{
  "n_layer": 12,
  "d_model": 256,
  "n_head": 2,
  "n_kv_head": 2,
  "head_dim": 128,
  "d_mlp": 704,
  "vocab_size": 8192,
  "activation": "swiglu",
  "norm": "rmsnorm",
  "norm_place": "pre",
  "norm_eps": 1e-05,
  "positions": "rope",
  "rope_base": 10000.0,
  "rope_fraction": 1.0,
  "qk_norm": false,
  "attn_scale": 0.0884,
  "bias": "none",
  "tie_embeddings": false,
  "parallel_block": false,
  "extras": ["capped logits"],
  "init": "uniform",
  "init_std_qkv": 0.0437,
  "init_std_o": 0.0,
  "init_std_up": 0.0437,
  "init_std_down": 0.0,
  "optimizer": "soap_variant",
  "lr": 0.00295,
  "beta1": 0.95,
  "beta2": 0.98,
  "weight_decay": 0.1,
  "lr_head": 0.0069,
  "warmup_steps": 200,
  "schedule": "wsd",
  "decay_fraction": 0.766,
  "decay_shape": "linear",
  "final_lr_fraction": 0.0,
  "batch_tokens": [65536, 131072, 196608],
  "seq_len": 512,
  "doc_mask": true,
  "train_tokens": 901400000,
  "steps": 7774,
  "dataset": "wikipedia_en"
}
Each number is 128 + 24 x the weight over its row's rms, rounded and kept within 0 to 255. Layers, rows and columns count from 0. The size above them is the row's rms in percent of the matrix's.

# layer 3 MLP down (transposed), 704x256, rms 0.141, rows 308-311, columns 0-255
size [ 98 105  91 103]
[[136 141 150 141 123 136 150 169 147  95 122  97 159 124 116 129 124 121 136 114 140  86 163 127 133 108 121 129 112  98 114 125 119  99 144 137 142 108 167 101 127 124 133 114 146 148 116 111 133 127 127  98  99 153 184 160 164 132  96 167  98  97 182 144 108 115 138 125 128 149 102  86  70 122 110 177 102 106 138  94 152 126 112 118 108 133 156 133 102 118  97 154 106  97 112 138 123 168 133 128 140  84 108 150 152 104 116 150 139 109 160 137 165 145 155 136 118 127 150 171 156 109  99 134 199 134  82 131 113 134 150 130 173 128 168 122 103 105 122 126 110 115 109  96 106  95 135 140 124  95 120 145 122 122 168 106 111 150 128 134 139  83 114  81 143 176 108 102 133 169 170 136 179 148 154 137 121 132 129 124 133 124 128 159 164 115 119  91 121 117 100 183 137 141 147 153 125 141 124 169 103 144 123 123 135 140 162 152 105 136 114 133 155 109 146 167 120 146 132 117  67 100  94 144 170 144 145 109  92 150 137 141 104 103 161 142 102 125 143 141  91 139 117 171  94 124 133 167 142 171 141  99 144 145  84 160]
 [106 119 129 108  75 116 131 112 114 141  86 138 138 116 134 152 135 164 141  93 144 125 111 144  80 127  53 159 131 116 103  94 118  88 163 133 131 129 136 136 105 158 106 155 137 125 167 162 159 159 144  84 106 137 110 142  93  74 193 202 133 102  97 113 111  87 121 135 123 113 159 108  70 159 108 151 146 146 132 158 154 151 155 133 171 129 101 156 155 154 173 102  89 134 148 150 117 184 129  98 145 152 103 124 128 156  92 131 139 112 137 142  99 128 131 110 143 183 121 137 113 139 132 161 134 117 120 114 134  91 122 143 106 111 124 155 140 148 140 166 143 187 125 105 135 109 143 161 115 118 148 131 112 170 162 108 125 161 125 163 161 142 126 146 130 116 113 144 132 176 112 149 156 110 161 138  91 151 149 163 130 123  87 125 138  92 143 143 134 154 117 117 143 125  99 113 145 175 125 170 118 118 110 103 107 122 125 155 111 133  93 112 122 120  91 164 134 112 131 165 131 138 118 137 128 148 120 113 139 137 127 137 114 128 109 127 164 146 140 113  96 143 146 176 123 105 101 120 136 155 132 140 132 155 103 119]
 [214 145 173 111 155 150 128  87 123 133 156 144 145 200 141 135 108 153 115 158 122  95 136 111 165 142 119 140 123 125 124 169 122 146 187  86  94 169 139 153 111 122  62 112  94  90 141 118  99  99 116 134 137 133 123 162 111 163 132 138 113 154 107 132  55 131 158 143 103 116 116 142 129 161 156 152 140 114 136 115 142 135 108 130 116 148 129 141 122  94  87 136 161  95 128  97 106 108 147 179 122  96 131  99  98 119  93 129 154 101 129 140 143 126 130  78  92 123 111  89 131 133 123 102 114 129 129 118 101 153 133 111 153 107  94 137  80 130 128 158 109 179  96  82 134 125 138 116 155 120 148 103 131 122 126 143 139 119  92 155 105  76 127 104 150 132 160 161 106 149 128 164 128 150 138 135 144 132  78 100 117 168  96  94 150 172 155 141 140  81 134 136 106 124 127 122 111 111 129 152 102 115 113 148 126 121 106 128 101 100 144 178 116 132 116 144 137  96 134 153 107 153 145 115 152 121 126 153 127 118 136  85 109 135 115 144 128 139  93 105 113 162 128 113 145 155 136  97 116 122 129 136 154 127 118 129]
 [126 107 109 116 159  96 119 178 163 119 103 149 127 144  79 123 119 118  95 153 151 102  98 138 145 120 129 108  97 154 108 127 123  94 115 113 151 124 155 138 159 136 126 101 148 108 130 126 152 114 116 145 117 160 109  88 121 165 137 141 144 133 150 162 121 120 132 138 126 103 153 126  91 152 111 159 126 114 149 121 109 127 137 139 115 138 148 125 155 143  97 140 140 120 120 107 143 119 177 101 107  99 118 138 167 106 155  86 118 128 118 131 132  97 157 134 147 124 162 138 113 117 111 135 124 132  95 101 111 113  88 113 146 123 146  93 124 152 168  96 119 130 168  95 145 111 113 139 124 128 139  96 113 119  87 166 174 167 152 114  90  85 127  93 155  99 109 144 126  81  90  93 112  91 195 134 131  91 108 159 109 144 114 140 116 129 153 150 157 141 153 166 108 142 105 117 101 134 105 156 120 157 118 138 130 129 127  89 132 163  95 115 110 123 110  89  83 131 140 126 145  91 154 129  99 123 137 131  85 129  86 149  91 116 161 213 131  95 104 137 181 159 177  93 127 173 167 107 110 134  90 112 136 137 147 140]]
# layer 3 MLP gate, 704x256, rms 0.154, rows 309-312, columns 0-255
size [106 104 118  99]
[[ 95 159 131 147 111 159 195 106 118 136  79 104 131  86 164 116 108 130 109  93 125 105 100 111  98 154  78 130 124 146 146 141 129 104 115 170 106 161 113 181 142 124 108 143 105  86 100 115 114 131 124 120 112 169 144 191 110 131 134 175 119 176 119 125 141  74 167 148 122 138 131 111 102 117 102 208 135 139 116 117 150 141 115  83 147 132 167 126 128 103 158 126  91 117 141 139 119  91 102 108 114 119 126 126 128 109 122 124 129 126 146  95 102 156 109 116 113 136 153 176 121 128 139 171 111 113 139  72 112 143 123 157 114 142 153 132 150 141 178 138 123 146 105 132 153  95 192 121 131 130 135 150 129 140 145 112 120 138 124 141 152 177 145 171 150 132 122  85  88 128 144 149 129 129 140 114 112 152 111 129 113 133 112 105 143 121 119 126 174 133 104  99 128 130  91 130 125 125 164 157 145  98 125 145  76 111  85 138 109 127  99 101 125 138 131 157 125 104 120 148 144 179 116 112 133 104 144 109 120 103  80 136 105 169 105 129 137 132 154 101  94 113 168 150 134 107  96 114 147 116 137  92 137 128 136  94]
 [154 157 174  90 109 127 120 127 169 127 114 118 149 101 143 175 112 124  86 144 142  87 153 126 115 142  90 155 138 125 128 109 104 115  91 132  98 118 149 167 115 134 141 147 106 122 135 127 118 118  99 132 154 129 151 138  95 136 128 147 110 145 134 151  75 116 120 137 127  38 152 135 139 158 156 119  97 113 169 130 105 143 118 116 114 125 167 136 122 153 117 130 122 124 123 108 113 138 123 140 111 174 112 106 100 134 113 118 152 114 131 150 146 150 125 143  99 187 162 123  85 163 122 115 129 131 143 154 131 163 173 159 104 138 148 154 114 146 137 136 129 147 142 156 151 103  92 121 155 128 143 160 169 133 108 109 158 146 100 165  93 127 120 131 125 145 182 120 103 128 113  94 121 125 142 113 141 114  88 173 144 137 108 144  93 154 126 144 157  83 159 147  74 135 114 162 148  97 125 129 138 138 120 154 138  99  89  85  89  98 120 133 176 141 104 164 166 104 119 117  88 158 143 138 127 104 150 105  71 132 129  99 122 104 157 140 150 153 114 129 126 138 134 184 118 109 173  71 120 145 141 150 124 150  95 122]
 [ 89 110 144 144 131  95 115 133 128 146 172 149 124 134 131 139 100 128 116 156 114 120 150 163 122  67 139 154 123 136 131 147 133 129 103 119 127 117 120 134 138 119 131 152  91 138 167 125  50 118 130  80 142 158 125 135 143 111 143 109 163 152 148 146 152 140 100 117 144 135 107 152 177 101 141 177 140 162  93 128 134 117 158 127 107 116 151 121 150 172 143 120 130 173 103 149 144 134  92 118 115 141 100 137 170 157 145  87 120 106 175 172 177 169 151 132 138 147 105 139 167 131 114 144 173 117 133 145  90 115 146 128 155 142 117 145  93 144 121 109 118  93 130 142 108 135 141 104 110 106 164  79 102 151 130 133 152 107 164 138  91 152 127 111 101 153 159 155  85 116 106 122 167 144 101  98  87 167 116 167 144  85 105 109 135 151 101 117 143 153 111 166 126 153 128 157 135 120 135 110 133 131 108 126 103  89 147  67 135 129 111 140 118 117 113 109 148 140 115 113 160 105 132 126 112 160 145 138 136 103 122 182 108 134 132 120 121  99 124 138 137 113  72 126 130 163 118 104 147 171 106 172 114 111 149 187]
 [107 120 126 117 128 121 123 103 119 173 133 116  86  96 131 137 132 170 130 111 137 126 117 124 121 123 122 142 118 178 143 118  99  84  84 124 136 104 139 142 134 126 130 143 133 129 164 141  71 141 115 154 137 165 120 119 164 130 124 180 111  97 106 140 146 108 151 136 129 119 101 104 161 110 134 135 122 120 164  67 132 118 141  99 170 153 147 125 134 128 124 107 134 124 108 114 117 107  96 106 112 131 113  98 138 115 117 121 107 106 101 149 146 103  88 129 131 110 133 145  79 187 165 124 166  96  97 127 161 115 181 132  95 115 174 149  93 113 112 131 198 125 131 121 100 133 119 164  96 178  96 104 149 136  64 157 152  69 109 108 145 162 154 127 128 124 155 124 145 135 150 124 142 155 131 126  82 136 161  71 129 182 122 118 132 180 151 129 120 116 149 112 115 126 154 169 104 151 111 116 127 113 107  78 107 141 110 130  96 127 131 121 150 141 123 118 129 117 105 104 154 191 159 154 108 109 141 137 121 134 161 181 133 162 149 106 136 112  79 151 134 155 138 122 101 122 142 132 113 131 124 146 132 106 136 149]]
# layer 3 MLP up, 704x256, rms 0.154, rows 309-312, columns 0-255
size [104 103 105 101]
[[136 140 122 155 109 147 144 120 151 115 141  75 157 137 113 118 170 160  70 134 156 108 107 105  73 128 105 142 105 143 147 152 126 104 163 113 104 122 144 127 113 107 115 116  96 148 132 157  96 117 118 142 127 131 137 183 165  92  99 146 114 127  95 114 109 186 107 129 119 104 123  80 132 134 136 131 122 193 117  95 114 133 121 115 130 188 124 156 127 123 137 159 125 145 159  97 121 127 119 134 157 122 128 135 160  92 102 132 139 123 109 119 130 116  95 158  74  83 125 135 104 120  99 133 114  87 110 104 117 179 163 129 128 123 146 121  91 121 167 104 164 136 147 106 127 152 105 143 108 177 136 142 148 136 153 106 110 177 145 160 101 127 151 146 169 104 130  92  99 155 115 131 137 127 131 137 138 134 128 148  88 115 137 155 135 112 116 139 183 126 140 113  96 136  99 148 130 155 138 136 137 117 124 128 146 122 156 169 140  96  81 152  94 138 130 153 115 140 182 123 107 141  67 145 136 152 109 118 153 179 109 142 135 138 105 123 120  94 119  87 109  96 110 141 138 147 156  98 106 174 181 107 131 145 117 101]
 [100 137 136 130  85 165 105  73 149 119  87 123 107  44 132 125 101 132 102 169 122 141 167 114 152 156 143 161  71  96 147  99 140 143 125 139 161 162  94 127  71 160 143 133 147 146 178 154 147 138 127 121 127 178 117 115 130 150 106 107 121 119 113 186 137 113 124 134 137 172 114 138 118 133  93 123 145 164 146 145 154 112 146 114 129 128  91 106  69 140 149  94 125 134 135 119 131 148 151 130 123  99 118 108 106 100 124 121 136 126 174 103 129 108 152 122 133  94 152 145 131 128  68 137 138 148 136 116 126 128 102 124  98  98 106 141 155 174 143 140 146 121 139 133 136  86 177 138 132 124 153 140 119 107 128 132 155 129 162 115 137 147 144 114 148 135 123 158 111 111 133 140 124 154 117 174 129 127 139 147 127  85 134 113 153 108  98 122 123  95 124 158 178 103 116 137 151 109 112 157 118 140  96 132 184 117 142 159 116 108 157 180  73 154 129 147 131 134 174 128 122 118 108 148 124 120  91 134 141 165 124 123 155  89 154 139 138 134 143 141 161 108 117 124 165 163 161 132  66 104 124 122 148 114 129 159]
 [116 122 116 161 126 121 153 121 158  70 154 159 101  87 141 126 141 113  89 109  97 145 147 145 101 129 108 137 104 138  92 137 137 149 116 121 114 151 136  97 146 129  97 117  87 132 131 123 130 127 117 147 132 109 164  93  95 117 136 127 187 115 187 118 119 138 118 146 108  93 138 169 133 124 108 117 167 123 120 156 151 118 101 106 151 130 113 124 121 161 152 145  52 112 118 153  99 117 162 150 174 160 149 156 156 124 139  66 165 105 153 181 141 121 120 138 138 153 113 107 123 169 145 129  98 138 114 190  51 147 135 151 153 145 110 191 140 128 125 113 130 114 120 179 118 115 150 152 130 170 144 133 119 125  85 155 111 133 143 109 110 152 128 165 131 138  98 126 153 133 146 104 133 132 109  99 125 140 120  78 154 122 120 155 138 129 128 129 104 135 164  75 149 104 149 114 123 116  98 128 132 127 149 119 131 149  92  89 137  81 120 122 107 139 143 156 146 134  91 148 109  87 115 157 134 134 121  96 159 119  91 117 144 152 161 160  89  88 147 140 132 143 136 164 135 123 165 129 136 138 122 113 141 151 115 129]
 [127 160 116  82 140 149 146 127 134 158 119 147 165 117 113 114 109 128 146 156 126 102  91 128 128 142 122 125 108 116 104 131 122 146 163 119  91 135 171 134 134  96 129 113 139 131 139 185 111 163 112 149 169 138 153 126 148 108  99 132 126 117 118 144 134 114 171 111 114  79 183 161 132 153 154 136 125  64 117 128 120 125 145 128 150 150 125 140 133 154 141  80 128 111 116 135 161 148  76  92 132 145 168 105  67 171 118  90 135 168  90 136 141 107 137  82 103 127 161 130 153 107 186 125  96 114 175 130 136 153 129 147 147 129 150 120 122 123 197 135 106  67 137  98 114 136 109 115 146 128 113  95  79 105 131 127  93 121 143 114 150  67 148 116  87 123 140 127  88  78 140 140 155 114  97 149 130 127 135 136 131  92 119 138 130 192 154 153 107 111 128  96 126 153 152  98 146 115 115 152 125 125 139 121 154 160 120  92 106  78 106 108 177 134  99 142  94 142 130 156 146 152  90 108 114 130 118 146 146 102 112 135 124 144 146 124 127 109 109 149 171 164 138 130 106 122 130 138 119 145 125 117 134 113 124 143]]